Each number is 128 + 24 x the weight over its row's rms, rounded and kept within 0 to 255. Layers, rows and columns count from 0. Numbers have three digits each. The size before them is the row's rms in percent of the matrix's.

# down: layer 9 MLP down (transposed), 768x192, rms 0.09, rows 213-226, columns 96-191
# up: layer 9 MLP up, 768x192, rms 0.094, rows 214-227, columns 96-191
down213 100:124123147128146091146105153173154113129153121153079153135141120133156087118100112133126096170119112157080122107096110132142136161135123113092136103096148119116101124129124134147134135113151132094094100120156140142111138157097140170130149116172075110126106059100191105154137138082162151087
up214 109:082132127155101157147143124105101125135124137124179099144140180157096145165122140167125174124146105128141140122105118144139151115159125149169158111128074117160165103135120126091102160152125094120168095111142117139156164190098126118143104133140121143155120127136195111125123127121151155118
down214 116:140152122128183139128110093155186126120141140113121098149152119135097154083118163143177119142146106145131143143145101087081112118160161115169173162135116117128169082118097111159111095116157113095141120146079109140167127124132116119120116161121112126105129079178131103152097130165128118093
up215 099:131188123131137133155144110106106156107116143119140114145107141173124104148128138157168099160118124111146138105135141052170132143156127104190147115183117122102150098115100110099117122106138111167128126134152137142146127114110123120124139145164114167123120084135110163127137138139144137137
down215 097:094073074173099118148142132168130140126124099151143107082100112128094167158132125156129152147152106138114084133120161149125101104116133129121096118144149092125158115174097146108142116106125086133148092108154083172133124140181125145109118095125110103101131127115136100141142117163139147178
up216 080:166113092105120141095128144133108139157172144114102093135131106130137152173135120139094101099136158092120141097147121101127140136138123172118114092122133169123095144126157150077134160104144088121173139126107124138093160123138150113147118169153132159144189142148107120124137136103129173143
down216 084:107157118125121123156142153153139124121116131090159108165120129140101116134103109096138121098134135147140146145140113101114126101111129101118157142132125111138176076144140074140138108124156130085068113119126080157192128085153149079149115101121146154137097144138187140113117112148099163129
up217 082:119165140149083128149173135160140110086127117117145148134127112130115124138137128097171138154126104126132088091126099138157137125144121083139155170150094157180179130097103150131133142123143128145110115078096135138113161112121103142102143149131131120118106103140117121132093117149123125122
down217 078:103137084097115121123147121107117109157137128119109128146133136154118130151080094174152116129126125147100112105104092178164167106127148135100100125135120088136152092158143089157120128140147123151148150154158122113132142138147160114152098125150116103155177145100139087137142116128138145155
up218 112:161159159111106100127115117146144124137164126158107130112140163110102142139103113129127123110130173108114099128175105129112161110126154111147125139122144185138116151110124154076139138134141096129159118156096135143121114126103120152123156102132140183071149134132104132094088126130121132091
down218 105:111102103151120116115139116119148131102139123130137168131151142145115108105129088128155122129128179119116133166079159112081146153121148158138151093143131123174123108136139106149154115085086094070115153150150105134086151101097139103135149189094121153180169127146149105163150133137150099126
up219 099:113097191128108130154132118134124106142121136108142122134092087169123158138144145140180126137147115101135130139149164144122090109147138146123092147173084156188180107112132137122086146125121146118085060100115120141131114116121141130113132105088124131138134153132120101111176121173111128126
down219 097:105130177122112119115108126135110161082099138143137106159157130185128119147136100138117074145119081173125131093121157121105122158144150124119137102068139126133155117150151128149151144151143088094175155157186105084135127118082125130121139149093163128177117110115098158124129109151129099100
up220 109:133136114121107118131130140174096110098113092108180097149156127115098129128128088095182146126125123073108156134152110128161129129122132141123131151119084155132147136109127150129137161141106140146106132097059146122106146167096116147106141110178119173113121126140113117145111125152135115139
down220 105:135091110176130172149187218129149117115107129098116124120129128098138132108164082169108163147094131085120100122125118107153110093133140135135137115128151135127125146127185121091108146122142140167143106128134142104105129119206120083106160151093131106119118095155082104128108116127163157094
up221 104:154148152128145109141168136104105167105134113110122133170148135151137108148196127150146133138123087114120106114116082089148140116120141110127138102139131091123173106142092152115086128082098145167134132109098147088085122139124111127131151102123142135144135105145158151154057100091143166077
down221 103:112137096142122123138129109158112088133109128106159171164131143142128114046110168152115114112168115133102106160106120141117096110170105122127074073066157117107118136144148072185109145142115119142134122148098144121164159138047120148169116105108131136119163146147115121139139124107173117130
up222 105:120113178078140156150152132150114106188091119162132093151088135155118134173115113133119160131143114101164142120144104118110088131128103128148139130159099137142135134091166143085098171102173143156115093133115147140138123100116087172120186127109108159134124137099138125145131136120099154124
down222 108:088119150181168116136114154147125130149159120083108144119117140115068128111166136123153135145105133159115146113120141129168141144118160117120108150131116116102145097095143096162130127112092094120073154119104118105073100117092117133161140128106106144141128163156067158144097100116166152142
up223 104:133086166105119107141130132096127133154106126154170095117122078157146143123154114086143062135113130111140142107164108118161155100123146140158127117132115113139199106110080103121117116112100118136109097078123129127118140119118132157125169096140096143109103166104104119142121106174152103122
down223 102:144113120131145108142091078162156127099123120133081168135108164087169144135063116142090132121172123138106142117163171132113163114165122133169117109122131142114136148133098126155173138128087164106139133156141102128142114088087097125128099111115107149146176149142130173141100150139106128100
up224 094:147089095122118180146113126137121090131108095101111133126125143172113127134162126153112115124125144110175158088204091162117124111128113100129091116148119143137133099098138147125089157043121134093121131124118118123127153132124175137161145137190148140108140117108123154134108103122140192119
down224 093:129107138111158092121103138141108109157081107186148105140080183076183138142083104092130089105128089140103090119135105122121102141172133104107149141138162143117136136124142172149129158130180106131125123111127130162132134118156127124122142136074132165135120136139125165106113135119166116138
up225 102:129146128137135099105165124122118102097161132120120132158176149157127109134157119114131075132102121102130132174153123100176092139111122121135112087123081150125110086153095142115128134064102160110102165128100111192197125128133126150159121104157149130124132131141117148129127114128139149130
down225 098:094144129121164167105096102140128131120143122122125141130120127170098102093158152179143151144149127153104141116158114129075129164125086136125080099089091145113168143170129098158145130160138149123129147105157120144164111110069121118125116141138142142143114094145166114145124181132136125126
up226 107:153156157111076143138157119157099156144136110170153132118130093153137099143112113116089117071149107109115116166138106114128141135098128160122161090119150107152138169161112190106113118141155105147122120083087199183162153115108149126105171136168130162108101110125143103100134178112125107154
down226 113:177130149102077119066096120132161095176148125126135147162129116113127127119124122112134088124128167178156141102110108093107122108146126089120138146163138125109137119139117137156121080143155151102156133120120138149162121086110118148097097103132127130092090164154089137123129105117111155189
up227 100:093125136161137136136156109136145129122099141120121095138130133183121124141106167158122134134149155093143069071128134097157133123153159119113129123129128115184152115122088149126136128097102137120134111055143127121179134147132099079110125119135120124150142113176135122098130128193127140160